Weights of a small GPT-style language model, trained from scratch on English Wikipedia.
Size: 9 layers, width 224.
Architecture: biases, tied embeddings.
Training: a variant of Adam for these matrices, 207M tokens.
Each number is 128 + 24 x the weight over its row's rms, rounded and kept within 0 to 255. Layers, rows and columns count from 0. The size above them is the row's rms in percent of the matrix's.

# layer 6 MLP up, 576x224, rms 0.0441, rows 389-428, columns 168-223
size [102  98  93  99 100  99  94  99  95  89 102  92  94 104  96  97 107  92  97  99  98  93  95  97  94 101 105  99 103 103 105 112 100  98 103 102  90  96 102  97]
[[158 101 106  92 117 158 123 123 144  93 146 135 160 117  92 145 117 157 128 148  88 124  83 121 107  70  86 194 159  92 144 115 127 136 170 127 138 141 113 144 173 107 140 171 157 116 102 101 133 133 129 138 154 126 104 145]
 [125 135 101 145 106 116 122 123 123 125 138 111  85 195 143 128 111 149 116 122 116 133 118  88 141  92 103 169 175 165  74 121 145 103 125 123 129 152 121 166 130 174 159 134 127 143 127 140 134 144  76 120 152 121 105 157]
 [158 119 119 117 154 133 121 145 110 162 125 120 143 107 156 176 120 146 100 119  95  83 116 153 118  90 122 104 131  95 127 113 123  95 121  71  98 146  80 150 115 113 128 130  79 106 163  68 141 144 157 146 126 101 162 141]
 [100  88 125 108  82 128 108 180 101  85 149  71 132 159 131 123 106 107 193 122 127 135 125 103 102 136 125  90 119 120 122  99 137 115 139  80 116 142 112 101 111 149 171 157 144 121 147 159 128 147 147  78 119 169 143 167]
 [156 170 146 124 150  82 152  84 100 126 130 126 148 135 135 124 160  90 131 111 137 149 145 136 148 123 150  79 122  65 123 138 153 133 116 150 138 147 164 176 124 141 147 138 139 115 103 146 115 124 179 156 145 118 119 153]
 [153 124 115 100 136 137 115 142 116 132 145 138 154 128 173 110 127 129 106 107 121 118 155 117 160 111  73 136 153 103 141 137 132 103 107 119  68 114 173 125 157  96 128 144 186 127 136  94 160 125 119 175 121  73  81 107]
 [109 129 118 145 120 141 173 135 133 165 128 144 115 118 109 116 105 135 174  90 110 128 120 171 151 154 171 150 152 155 147 159 137 109  93 102 137 128 135 136  67 120 109 127 126 122 119 139 117 128 127 127 128  81 184 144]
 [110 112 101 141 115 114 109 120 151 129 125 131 163 157 122 137  79 122 142 147 104 130 107 129 105 122 182  82 133 112 138  95 124 120 123 143 105 119 111 131 168 132 168 126  88 103 131 117 135 135  86 118 135 139 104 121]
 [134  94 172 120 102  99 112 101 129 139 151  93 135 165  84 173 106 118 114 111  91 138 108 174 131 111 133 125 150 141 129 161 105 163 116 107 132 121 154 139  99  90  93 127 102 159 122 154 167 154 148 127 130 108  72 140]
 [100 137 119 105 112  88 102 158 114 143 152 146 129 109 148 170  85 158 129 142 128 161 119 132 176  99 108 123 134 123 156 158 164 121 151 114 136 113  97  84 153 120 104 125 162 143 152 147 122 135 113 110 145  65 154 109]
 [164 147 131 100 117 160 151 134 118 108 142 124 129 132 120 148 117 141 153 133  99 126 127  69 117 121 148  82 143 123 120 137 129 123  88 162  99 101 178  83 167 150 142 145 140 152 108 132  74 124 113 102 161 158 135  97]
 [128 134  86 117 141 166 162 106 134 101 118 131 100 135 136 137 158 105  98 143 122 122 101 147 156 151  97 163 124 162 139 104 143 128 144 130 128 118 149  59 153 138 159 105  79 205  91  85 120 133 139 168 107 111  97 157]
 [101 138  74 155 116  97 123 143 120 134 138 150  69 136 154 124 175 141 104 152 150 131 104 111 126 119 137 146 156 149 145  94 114 110 131 131 141 142 130 133 109 147 117 151  64 177 108  93 146 116  81 120 116 110  92 135]
 [158  81 137 127 110 141 131 113 129 183 120  97 123 113 155 104 142 133  86 140 143 124 119 150 171  94 156 167 110 103 142 173 164 150 153 130 125 136 168 148 134 160 132  99 144 153 108 124  97 137 106 138 158 138  86  93]
 [131  56 106 155 139  98 140 144 150 127 153 144  91  79 136  97 108 107 145 109 100 196 157 123 135 125 129 101 128  93 135 126 138  98 131 128 130 173 165 105 142 118 143 130 152 152 125 118 136 130 113 115 132 146 116 125]
 [ 69 138 119 142 159 140 128 150 133 182 102 113 162 117 109 124 150 173 189  80 119 100 154 134 108 123 157 127 147 162 108 128 107 128 156 106  90 159  86  95 126 145  89 136 124  91 123 130 116 138 141 178 107 158 120 129]
 [112 104 118 156  99 122  76  71 146 127 151 152 135 128 119 171 119 102 117  96 116 188 138 121 123 104 142 112 143 143 146 129 124 155 124 145  64 131 114 110 129 136  86 108 154 133 145 125 122 132 130 118 118 164 135 146]
 [108 126 139 111 124 153 140 152 137  61 113 109 126 139 110 141 128 143 110 114 155  97 134 133  56 144  92 148 138 116 133 128 157 131 190 130 136 154 154 103 125 161 151 106  99 146 140 124 168 151 119 107 111 127 175 107]
 [176 124 180  93 112 123 130 107 160 126 138 138 142 126 143 110 135 168 164 162 134 170 149 173 105 116 134 129 155 120 117  86 118 131 157 134 136 153 157 124 128  96 131 135  77 110 111 154 167 135 133 144 149  97  72 160]
 [ 91 120 165 143 100  69 104 142  99 145 165  98 130 104 109 135 115 115 109 142 106 166 140 115 170 124 106 147 127 134 138 152 135  90 156 156 130 143 134 136 131 112 150 158 129 121 104  96 154 126 115 139 137 172 141 141]
 [151 124 145 145 150 133 154 130 102 128 150 110 133 118  71 172 116 133 109 114 113 139 126  96 138 115 113 123 169 112 107 155 121 129 119 117 123 130 158 116 147 191 173 113 186 125 124  85 123 114 137 142 114 164 126 185]
 [144  93 125  85  87  89 142 116  95 129  90  89 106 148 159 122 133 126 113  70  81 143 112 153 128 160 141 163 122 141 123 126 126 130 162 158 118 109 134 117 140 127  83 133 117 113 129 125 129 131 176 130 136 140 101 128]
 [113 130  81 119 124 170 131 135 108 143 138 105 132 113 123 139 151 145 119 137 135  90 124  99 114 147 143 122 120 128 154 122 131 149 144 130 142 173 142 127  90  97 130 150 166 134 105 135 146 120 129 142 128 147 127 133]
 [139 127 107 115 114 132  86 129 136 111 162 153 126 117 156 107 112 129  87 150 135 121  61 144 109  91 119 138 178  76 126 118 144 120  94 124 112  80 102 133 218 173 130 119 100 129 154  78 142 142 132 127 129 129 180 154]
 [101 146 128  72 138 111 119 131 117 164 141 168 108 125 153 135  98 124 130  88 137 151 144 113 120 119 188 127 131 111 130 117 150 153 116 128 145 174 117 101 127 160 142 110 122 127 166 127 142 148 107 122 114 148 161 175]
 [112 175 152  97 141  97 139 105 181 152 135 145 196  83 108 137 141 148 148 119 175 107 146 120  97 128 151 132 114 132 134 114 166 150 132 142 116 142 161 142 114 110 114 160 115 141 127 125 145 127 107  92  88 132  99 143]
 [141 160 138 158 146 144 124 140 110 124 136 115 144 123 120 157 131 125 158 143 135 108 150 159  72 143 163 119 141 104 137  95 140  88 126 119 144 169 130 161 143 136 145 113 151 115  95 164 140 117  89 175 114 144  86 122]
 [125 122  82 134 118 125 125 109  99 129 138 111 149 109 154 144 115 183 106 127 155  85 145 120 145  72 120 168 128 129 148  78 101 149 108 110 167 132  70 105 147 100 159 164 151 136 129 124  91 121 152 141  81 139 128 119]
 [115 108 117 132 112 146 114 131 120  99 106  97 122 115 138  79 112 125 126 142 128 113  99 114 173 118  88 147 123 165 148  90 114 121 138 123 119 108 132 103 108 184  94 122 187 121 109 125 122 121  77 163 120 128 135 140]
 [107 132 193 142 105 140  95 172 141 156 132 128 106 153 134 167 109 157 161 187 124 131 117  86 123 125 111  84 147 131 105 127 137 159 127  98  81 116 111 152 102 209 133 149 134 112 153  91 160 139  86 119  98 151 164 126]
 [149  89 147 152 144 184 138 124 136 132 124  66 132 145 104 126 140 166  88 110 159 138  96 163 106 111 141 129 109 141  79 142 132 130 104 165 139 150 165 132 144 146 124 106 116 142 109 115 125 114  81 150 148 121 104 119]
 [151 103 159 131  89 141  82 120 113 123 114  67  90 144 125  77 105 139 105 116 101 142  88 143 147 112 149 154 116 159 122  99 129 128 149 139 122 128 135 134 136 140 115 114 120 128 155 213 104 129 152 124 107 119 120 181]
 [104 119 177 127 130 152 106  91 112 129 199 123 141 135 135 146 112 113 102 128 135 150 144 140  96  44 133  98 131 137 116 139 113 130 109 100 114 119 127 144 143  79  95  88 147 114  84 142 113 109 134 123  87  98 136 144]
 [143 137 187 135 103 103 127 144 163 115 107 121 110  87 102 154 133 139 141 133 103 127 141 173 136  84  71 136 146 127 131 118 129 142 189  90 121 127 124 129 139 105 138 149 167  81 122 156 160 141 109 118 116 150  92 136]
 [115 156 134 103 108 111 114  83 135 169 111 149 126 154 131 123 150 127 104 117 176 107 162 139 141 162 131 126 141 126 107 106 137 163 113 127  92 147 156 168 158 147 140 163 178 140 102 111 127 124 142 113 132 135 132 141]
 [161 165 158 131 172 169 137 102 153 122 131 137 148 123 122 155 137  93 136 123 130 160 101 113 125 166 116 160 131 123 102 123 130 133 110 107 126 130 155 133  88  87 168  98 143 147 100 151 147 134 122 123 139 135 167  83]
 [126 110 107 124 113  94 123 101  74  80 134 132  76 126 143 120  99  85 174 104 123  95 139 131 135 146 169 132 171 109 116 156 135 170 143 125 147 109 133 148  97 152 107 106 133  83 107 126 145 149 167 138 129 126 147 117]
 [117 139 114 111 100 105 104 113 126  91 102 138 138 134 113 104 129 141 133 162 157 178 106 140 182  84 146 133 124 127 134 152 128 132  97 116 106 149 152  96 113 134 102 127 146 106 125 141 127 117 132 106 128 140 128  86]
 [ 91 122 123 149  93 105 106 127 156 112  91 166 139 104 104 133 134 162 113 130 149 163 131 111 125 126  99 101 147 128 117 125 109 145 121 148 111 134 113  98 148 113 144 136 140  97 118 152 108 136 131 137 144 133 194 124]
 [ 88 150 146 154 128 113 127 116 125 152 119 140 116 112 172 118 105  97 126 172 122  94 135 121 123 101 111 135 144  57 187 118 124 137 132 131 130 157 108 140 154 131 146 163 134 153 130 148 123 112 133 125 137 121 108 150]]
# layer 6 MLP down (transposed), 576x224, rms 0.0404, rows 389-428, columns 168-223
size [103 102  88  96 103  99  99 103  96  90  98  87  99  97 101  98 108  95 100 100 100  90  99  98  94  96 104 103 103 102 106  99 106  96 101  97  90  98 102  96]
[[140 127 173 142 131 118 148 130 124 138 147 150 116  84  69 152 160 150 102 112 131 149 139 128 123 143 110 122  89 124 143 125 158 123 115  74 133  93 123 147  74 151 121 145 130 147 138 139 132 122 133 138 108 137 152 145]
 [ 77 114 118 146 125 103 132 127 125 124 126  96 135 133  96 118  96 103 137 127 135  93 137 199 108 127 128 143 147 117 140 124 117 106 102 159  95 109 151 132 115 118 145 142 111 181 120 117 144  96 134 111 136 126 131 110]
 [121  99 140  96 111 115 155 123 149 152 102 150 136 109 120  83 145 139 155 136 165 151 134 134 144 149  93 106 121 155 122 152 142 114 126 141 113 134 151 109 134 120 135 158 128 119 103 133 166  72 111  85 112 172  87  67]
 [115 119 161 121 118 159 137 134 109 134 144 142 116 122 117 146 149 135 138 111 152 162  82  79 140 188 114  98 168  93 133 113 134 101 123 129  81 111 156 125 123 168 108 157 119 141 159 153 110 168 150 125 100 157 140 188]
 [137 109 114 155  90 136 137 121 139  85 118 176 124 121 135 102 178 131 108 137 153 130 126 177 152 106 139 137  98 148  91 108 109 130 215 144 140 128  93 119 160 114 131 117 140 116 102 164 139  90 127 145 133 132 118 118]
 [140 110 135 102  98 124 150 120 118 113  99 119 147 136 118 129 147 159 163 158 132 127 111 103 136 123 133 137 138 153 116 139 134 160 138 106 154 142 166 144 154  92 134 146 178 113 124 157  94 180 108 122  96 153 114  87]
 [145 142 137 113 116 120 146 156 147 159 162 159 138 127 144 155 118 145 114 169 115  82 123  75 160 113 144 118  90 143 143 133 132 102 171 105 130 154 136 133 121 127 153 126 122 129 130  89 117  67  97 178 134 175 103 139]
 [141 153 139 163 142 138 159  80 156 114 135 120 156  58 114 113 134 146  84 139 115 111 139 134  92 133 103 118 107 104  94 121 169 123 117 111  61 138 127  86 148 113 110 124 132 105 137 166 177 107 131 121 142 131 115 162]
 [107 177 125 146 150 103 159 114 136 126 138  79 105 144 160 123 147  95 143 148 143 161 163 101 133  62 114  88 115 130  98 140 119 110 125 136 136 167 130  89 136 148 156 146 125 126  86 126 135 151 142 129  86 155 160  83]
 [151 134 137 149 114 136 111 137 136 156 158 121 152 179 100 130 131 124 142 110 114 121 145 134 156 142 132 137 148 124 104 141 124 169  88 136 175 203 148 142 153 119 140 151 143 121 111 117  87  35 121 143 146 142 144 145]
 [115 160 145 129 150 123 147 126 173 124 145 115 182 144 118 176 133 118  75 134 124 160 117 127 157 133  94 122 143 135 117 113 140 128  98  84 160 100 143 117  50 123 159 156 122 107 139 111 115 170 110 130 129 112 139 125]
 [102 116 148 129 117 117 107 131 142 110 129 175 107 121 166 172 125 134 158 126 121 151 123 130 145 114 147  89  68 113 167 128 135 141 106  73 127 140 141 145 116 133  97 148 112 130  91 102 133 100 153 104 130 155 135 126]
 [121 122  94 105 124 137  90 154 134  99  93 148 160  80  77 166 146 101 194 130  96 126 132  99 122 125 102 132 101 174 126 165 109 113 175 103 129 157  75 126 134 133 149 138 125 141 129 125 111  76 131  95 105 135 157 139]
 [104 119 103 127 136 131 136 103 144  91 109 101 114 149 134 146 168 100 101 187 169 101 124  85 142 173 134 114 112 154 156 117 126 132 135 101 130 181 136 146 111 113 157 124 146 147 123 176 103  78 131 113 126 141 116 142]
 [122 128 100 133  96 136 100  89 135 104 124 128 153 138 121 137 158 134  92 143 162  89  96 101 137  83 104 167 111 114  74 131 124 125 121 120 122 115 114 125 104 168 151 139  97 150 130 158 108 154 140  91 127 112 110 174]
 [ 87  67 134 138 129  90 132 143 109 118 156 108 126 131 104 168 185 167 154 124  95 121  99 144 123 109 101 133 141 127 146 119 148 129 154 148 114 140 166 121 167  94  93  95 137 161  93 151 120 110 149  89 134 118 133 172]
 [ 93  86 101 130 121 126  63 147 118 133 152  89 125  92 146  61 131 162 150 122 154 134 160 121 147 131 116 132  97 102 113 110  99 139 113 120 126 127 119 106 113 133 129 114 147 116 124 136 115 136 120 110 120 188 154 121]
 [125 115 118 136 130  95 127 152 104 118 150 138 134 112 151 103 128 157 101 132 103 120 145 142 184 118 106 112 105 145 160 129 146  56  63 115 101 128 108 146 125 111 129 185 125  99 137  97 155 211 160 124 129 169 115 127]
 [138 113  95 117 166 150  73 134 178 129  89 151 124 127 106 140 150 118 123 161 112 102 135 129 103 138 138 150 108 164 181 117 143 127 118 120 118  70 127 134 151 132 156 119 136 141 126 134 150 112 156 143 133 114 165 148]
 [111 120 117 116 128 108 127 157  73 146 157 124 140 131 124 136  79  90 133  80 121 102 153 145 134 176 131 156 198 120 141  96  98 103 145 150 155 125 174 118  85  96 151 166 112 146 121 150  95 107 148 110 131 104 130 129]
 [153 127 146 155 134 124  92 114 148 117 143 128 105 110 111 101 124 134 119 116 100 107 146 119 100 114 150  77 135  84 184 141 137 130  91 149 122 103 135 138 128 123 155 148 118 117  95  60 178  73 135 106 113  80 118 144]
 [156 145 123 207 152 124 109 101 119  99 112 110 140 112 116 112 144 118 123  89 148 156 131  80 167 131 111 164 106  90 126  94 127  99  99 131  83  88 108  92 142 114 156 103 120 163 154 138 124 148 132 128 157 133 175 109]
 [137 131 143 145 147 114 142 144 148 152 135 125 123 133 115 139 114 107 166 120 144 119 132 127 101 156 153 144 179 141 156 144 146  65 132 128 129  72 107  90 158 133 181 159 157 110 120 119 144 143 121 141 156 108 111 133]
 [116 115 121 153 107 157 143 151 122 115 113 140 141  81 148 124 110 157 124 116  93 123 140 156  83 131 152  89 125 142 136 139 153 121 169 177 124 122 135 149 133 136 120 153 115 123 114 135  94  84 166 138 111 118 142 139]
 [126  96 121 157 141 119 168 118 120 107 141 115 128 155 115 126 129 147 106 157 113 140 116 175 148  86 121 108 101 128 105 117 182 132 157 122 111 128 134 136 115 136  96 172 153 162 139 168  95 139 120 138 129 140 147 182]
 [135 123 154 173 115 164 127 116 130 123 143 102 150 135  82  90 145 153 140 105 132 147  73 116 141 119 127 110 138 112  80 108 111 111 100 166 121 114 137  97 148 117 133 114 164 125 158 128 132 185 150 145 159 128 131 158]
 [124 124 144 128 127 130 110  80 141 137 128 121 110 192 124  77 111  96 163 147 141 143 121  88 112 121 132 163  79 121 119 127 133 137  66 138  70 156 144 142 130 139 155 108 163 139 128 138 153 119 160 142 116 117 120 128]
 [127 138 141 115 139 112 149 196 103 113 133  85 118 119 127 136 117 111 160 109  95 137 115 113 129 151 145 104 145 105 109 127 141 116 137 154 110 142 114 117 145 149 123 131 127 111  98 154 133 176 118 200 134 132 105 162]
 [156 123 149 103 112  85 130 119 154 166 126 169 137 153 202  99 178 153 103 134 105 138 148 133 153 132 123 163 119 110 119 160 156 169 144  97 101 155 121  88 130 127 115 107 122 137 118  91  86 167 123 139 136 107 104 127]
 [167 123 123 132 101 102 121  97 168 153 115 129 113 107 118 147 120 114 178 100 149 133  81 131 116 117 104 153 132 130 156 100 131 130 128 165 104 133 122 170 140 114  99 125 136 156 145 130 145 130 135 156 113 140 127 115]
 [146 122 113 144 117 172 148  99 140 143 100 141  96 100 136 151 123 139 116 124 144 122 138 121 115  99 137 138 139 128 114 127 133 123 107  81 111 161 158 127 143 124 134 109 138 123 154 132 107 161 142 121 115 136 120 141]
 [116  85 117 107 150 111 133 142 116 149 132 101  82 112 155 165 131 128 119 129 126 109 101 145 153 105 154 141 138 111 177 150 146 101 159 108 126 160 109 127 100 139 116 125 105 108 143  98 112 133 104 126 160 102 150 124]
 [134  98 151 117 127 129 104 105 137 128 139 138  71 102 129 124 129 123 119 121 139 136 145 142 106 105 131 104 148  88 160 105 138 168 150 108  59 124 126 165 153 122 112 103 144 109 120 128 158 209 158  68  91 124 127 118]
 [146 149 102 149 133 152 137 154 132 126 110 113 132 172 105 102 133 128 169 121 114 156 115 136 149  91 124 117 155 156 142 120 146 171 141 129 116  86 125 132 101 115 104 129 165  91 111 106 120 176 118 106 142  97 155 149]
 [133 145  96 161 137 125 112 144 106 141 196  88 162 113 109 128 149 151 151 110 119 161 112  56 109 177 115 121 139 129 145 146 150 133  90 106 139  60 120 169 141 149 137 131 181 168 154 133 120 123 122 158 109 143 153 146]
 [145 164 168 129 139 123 147 126 160 104 114 149 122 141 111 158 105 145 147 119 138 130  97 114 110 146 200 153 151 165 150 143 136 129 154 122 155 162 142 146 147  90 123 134  70 122  87 112 112 209 145 124 116 170 118  90]
 [129 141 128 113 117 161 141 135 166  97 117 102 110 125 129 133 151 151 152 134 148 105 143  98 100 154 114 133  78  88 157  96 115  93 148 114 119 159 119  86 141 122 129 182 125 126 118 154 108  86 113 113 118 132 105 128]
 [161 177 152 151 153 170 145 118 149 102 122  88 136 143 105 139 138 151 137 124 118 154 175 115 116 159 111  90 115 129 143  95 155 157 132 104 132 159 169 130 175 110 164 119 122 135 155 122 111 123 129  83 159 165 133 120]
 [ 89 118 113  69 158 144 124 148 119 104 102 125 108 109 152 127 125 147 149 127 123 154 130 133 164 125 154 126 132 142 104 140  98 101  87  89 102 114  88 111 109 131 115 114 114 119 111 154  94  86 155 195 104 171  80  92]
 [146 100 184 162 146 143 122 121 108 128 132 135 126 131 113 158 171 129 108 153 122 176 123 154 129 131 154 123 162 118 167  99 131 113 178 125 108 119 153 114 178 133 165 139 155  96 109 130 148 127 121 172 115 107 146 118]]
# layer 6 MLP gate, 576x224, rms 0.0448, rows 390-429, columns 168-223
size [ 96 109  98 101 103  95 100  97  94 108  89  96 103 101  96 106  91  94 106 102  94 100 101 101  94 107  95 101  96 112 103 108  96 102 100  91  94 101 102  95]
[[147 126 138 146 188 111 163 116 147 131 153 139 118 123 159 122  95 135 144  79  84 164 142 120 114 116 143 122 144 115 123 104 113 127  84 132 148 149 132 107 122 101  90 110 134  81  83 102 109  93 119 160 112 123  83 153]
 [130 115 117 111 146 104 139 119 113 135 112 143 115 146 111 111 129 137  78 157 157 143 144  97 126 135  74 103 151 158  99 150 143 147 152 146 153 152 139 142 131 146 153 114 140 100 126 131 143 122 113 136 110 180 121 120]
 [116 114 134 123 135 191 152 156 127 141 108 141 143 119 148 115 149 134  79 144 144 152  64 132 118 173  88 122 123 154 141  67 131 110 132 159 129 103 124 133 119 110 109 142 141  97 168 146 149 122 124 135 138 102 119  88]
 [149 120 128 189 101 161 154 152 101 150 144 125  81 123 152 119 141 129 140 114  91  75 127  96 156 143 126 120 119 150 145 121 117  89 113 139  78 185  82 147 124 154 134 135  79 180 156  97 134 105 114 131 129 136 144 141]
 [159 146 114  66 163 101 168 121  84 134 105 134 132  95 182  97 129  94 118 103 129 115 105  75 154 130  94 134 171 168 155 135 149 129  76 128  95  73 115 142 111 121 128 161 166 108 126 105 150 126 135 142 132 140 132 149]
 [108 169 136 127 141  75 160 126 135 170 138 100 119 112 106 115 152 101 119  74 127 184  96 138  94  74 110 140 164  75 122 134 167 114 135 125  86 131  83  84 135 142 137 121  71 165 112 116 147 145 104 118  68 164 106 129]
 [136 101 120 125 135 142 155 130 133 125 116 164 112 116 188  95 152 136 106 133 109 118  95 103 127 135 128 123 122  98 185 110 154 137  82 121 156 120 122 125  86 101 138 128 116 107 143 135 134 110 115 148 152 170 127 132]
 [139 145 146 123 128 143 138 146 128 160 125 178 177 122 132  85  64 140 131 110 153 132 160 102 153 155 115 138 111 117 123 111 109 131  81 119 145  98 115 124 102 169 152 132 155 179  97 157  85 107 142 119 141  91  98 122]
 [142 136 160 140 117 125 127 163  88 131 207  27 138 143 101 128 148 159 161 131 122 143 150 166 109  99 161 131 109 118 121 125 153 149 133 138 103 116 142 107  92 109  97 147 121 144  85 122 125 133 140 104 117 119 106  92]
 [177 124 124  93 116 106 134 115 139  90 148 132  88 114 156  76 112  98 121 159  95 132 103  83 139 131 152  93 124  83 124 110 136 102 143 170  99 166 116 140 189 140  98 115 146 142 147 166 146 129 113 131 108 113 119 162]
 [129 111 128 150 140 117 128 152 109 141 127 139 121 108 127 126 147 141 139 178 109  67 129  71 153 136 165  72 132 107  97 140 125 140 121 144  92 124 132 155  89 119 101 164 172 122 187 151 150 103 118  64 160 129 142 134]
 [117 130 165 147 162 128 149 146 150 151  92  68 135 119 132 172 137 113 157  97 125 108 149 130 126 140 140 106 117 118 178 104 134 135 148 126  75 146 152 134 107  88 131 173 140  99 148 101 148  91 121 112  88 112 127 128]
 [106 129 123 123 137 120 195 131 130 113 138 170  82 112  80 125 143 104 111 117 124 157  88 128 126 161  86 131 143 133 163 101 125 133 113 133 116 177 120 122  87 142 111 107 175 160 119 147 126 117 125 107 139 178 146 138]
 [174 146 170 136 126 122 100 110 109 152 116 137 151 150 123 151 110 108 124 137 133 172 127 173 125 103 128 134 133 132 121  97 130 106 132 112  91  78 145 119  99 133 168 112  86 134  94 129 149 142 126 116 143 101 117 170]
 [118 110 102 165 137 109 140 157 127 167  91 101 154  94 121 134  99 124 106 122  98 125 137 146 102 124 120 137 177 128 131  93 100 120 120 139  95 134 113 112 117 106 126 126  95 121 145 124 131 109 138 148 138 139 159 138]
 [120 124 178 153 140 151 161 173 118 110 143 121  97 142 123 105 114 136 140 166 115 109 115 161  97 173 131 121 147 101 137  99 149 113 149 125 112 146 124 137  85 136 141 120 101 115 129 138 116 121 132 113 130 155 109 133]
 [124  86 112 118 128 140 101 174 148 126 106 122 128 117 113 135 117 132 143 140 131 106 138 134 105 193 140  74 137 121 123 113 123 139 138 109 132 141 105 157 131 149  94 140 130  76 139 163 113 119 146 105 116 125 146 139]
 [142 142 119 172  72 131 126 134 130 122  99 132 118  85 114  99 115  93 132 124 157 146  85  98 147 115 121 127 132 104 109 122 119 145 127 178 120 124 163 100 147 133 122 171 159 121 134 145 113 113 131  67 112 151 151  90]
 [117 112 108 167 140 112 142 119 122 141 142 133 167 148 143 113 147 105 125  88 149  88 172 147 171 132 115 135 148 148  95 122  81 113 104 198 127  89 126  88 145  87 128 153 135 136 122 120 176 119 167 128 159  91 155  95]
 [131 109 103 105 106 115 105 150  98 149 108 130 110  94 164 105 108 148 120 128  95 141  94  61 137 143  95 133 151 138 166  84 129 113  75  95 124 154 171 167 122 106 142 129 111 161  91 142 147 125 143 124 162 105 146 119]
 [140 153 114 101 110 181 114 104 117 144 110 127 126 173 135 116 109 156 128 108 119 163 101 137  98 140  74 114 154 125 135 104 123 137 135 164 108 101 124 116 116 169 162 109 104  97  91 111 122 143 149 155 143 175 134 107]
 [125 145 114 139  98 121 140 153 140 156 147 123 122 128 147  95 132 136  89 174 125 135  77 118 124 141 135 155 109 158 128 107 160 127 167 130 100  95 122 142 142 123  98 115 125 138 144 151 164 112 151 149 126 154 117 153]
 [117 145 105 142 112 162 135 121 144 203 143 161 121 122 129 124 123 134 178 182 152 139 100 104  95 117 119  99 136 143 101 175 150 133 136 155 128 171 155 120 128 113  87 141 145 150  46 130 126 133 163 131 170  92 127 142]
 [122 114 125 120 131  96 133 104  89 100 131 174 110  92 122  89 118 120 131 100 158 143 114 117 133 162 159 123 199 133 171 186 161 111 118 114 109  88 114 131 106 159 128 149 134 158 127 104 153 133 130 136 140 135 136 118]
 [103 124 107 145 144  94 139 148  99 144 154 213 113  91 107 111 128  84 113  94 124  91 106 121 136 136 132 140 146 152 161 144 140 109 145 145 111 128 153 128 133 146 141 132 129 131 128 127 136 121 138 137  74 141 127 126]
 [147 125 159 133 119 117 125 108  97 180 122 127 170  76 127  74 102 133 127 129 163 122 135 128 117 111 126 112  97 156 118  97 156 135  98 146 142  93 170 104 150 114 193 155 174 103  89 135 131 112 108  99 141 151 113 128]
 [ 98 146 143  99  90 144 143 107 136 152 173 118 121 173 181  86 107 108 104 133 122 100  95 106  85  99 106 116 126 141 126 126  99 126 150 156 146  86 120 121 167 124 118 142 113 135  91  82 125 102 113  94 134 156 120  90]
 [132 141 114 100  82 152 147  95 106 167  84 160 112 116 167  92 144 123 119 124 150 143 131 123 140 153 112 136 121  89 128 130 136 163 153 128 105 116 134  61 113 157 151 151 122 132 147 125  98 130  97 135 147 169  82 122]
 [150 133 107 126  92  98 136 114 121 135 136 167 113 127 149 106 113 119 113 151 134 152  83 122 156  56 174 120 103 135 151 146 142 128 172 132 130 126 138 144 143  89  89 128 122 152 120 131 150 107 179 117 135 102  82 153]
 [139 153  97 168 107 164 170 109 134 136 137 132  99 127 112 106 144 140 174 105 106 142 102 145 179 176 145 145 164 147 139 125 128 130 107 133  91 152 162 145 164 132 142 195 119 158  81 159  95 106 111 158 154 116 133 128]
 [176 116 133 134 107 142 193 163  97 151 167 111  94 139 184 135 150 122 121 141 148 152  86 118  90  95 136 112 136 113 103 161 149 109 176 163 129 142 150 140 144 104 146  92 154 158 119 144 147 101 128 165 133 134 113  99]
 [157 174 128 173  67 122 121 117 101 121 169 163 129 134 180 128 109 146 129 114 106 134  90 140 116 109 133 134 156 121 145  89 128  66  96 105 111 113  97 146 134 127 139 147 134 127  93 102 134 120 141 130  90 108 119 131]
 [159 139 156 166 119 139 139 154 140 149 115 139 119 132 141 144 134 146 158 150 177 142 147 100 155 167  80 127 151 117 137  81 141 144 130 146 140 114 138 134 136 114  98 104 151  80 143 145  98 115 124 138 170 103 121 113]
 [140 135 128  98 147 105 169 147 128 157 164 182 115 128 164 166 155 155 118 150 148 181 151 132 121 129 128  90 149 116 109 141 177 171 152 174 126 123 117 122 170 185 113 135 163 113  95 136 120 103 117  90 120 161 158 143]
 [149 176 129  82  75 154 113  93 171 112 106 136 104 168 143 135 120  90 176  96 138 127 140 137 125 154 172 138 175 140 113 168 120 126 113 134  85  96 155 104 137 130 133 139 122 123 113 156 120 118 147 148 130 136 114 113]
 [122 139 106 114 104 104 130 132 120 145 122  99 155 117 129 137 128  89 109 140 112  86 126  96 139 123 113 120 131 148 170 146 115  98 111 136 194 119  72 105 163 140 128 141 168 108 139 105 128 134 170 139 121 137 190 142]
 [102 144 153 155 124 148 134 111 118 165 139 136 123 131 155 166 127 129 117 106 170 149 145  98 134  76 132 107  96 146  95 123 117 100 118 113 114 175 128 148 113 140 100 101 136 127  95 188 165 121 126 110 130 132 119 132]
 [141 109 151 142  90  91 139 138 111  68 136 161  84 101 146 113 147 150 137 157  82 143 125 119 160 121 130 110 119 112  96  89 146 115  95 141 117 129 129 165 170 132 124 154 134 158 118 164 128 131 130 160 133 121  94 157]
 [146  83 134 122 118 128 133  84 151 140 144 137 112 120 134 114 124 172  98 110 148 111 119 139 126 111 110 171 160  96 111 112 119  85 128 110  77 126 118 138 182 145 155 140 140 161 132 125 128 112 160 177  93  96 110  92]
 [ 88 154 100  88 126 147 129 128 118 148 113 149 110  83 177 103  89 115  89 111 154 118 135  77  60 130 116 123 169 161 167 148 103 101 116 150 104 125 132 123 116 131 140 129 138 143 116 122  88 104 144  98 105 123 168 141]]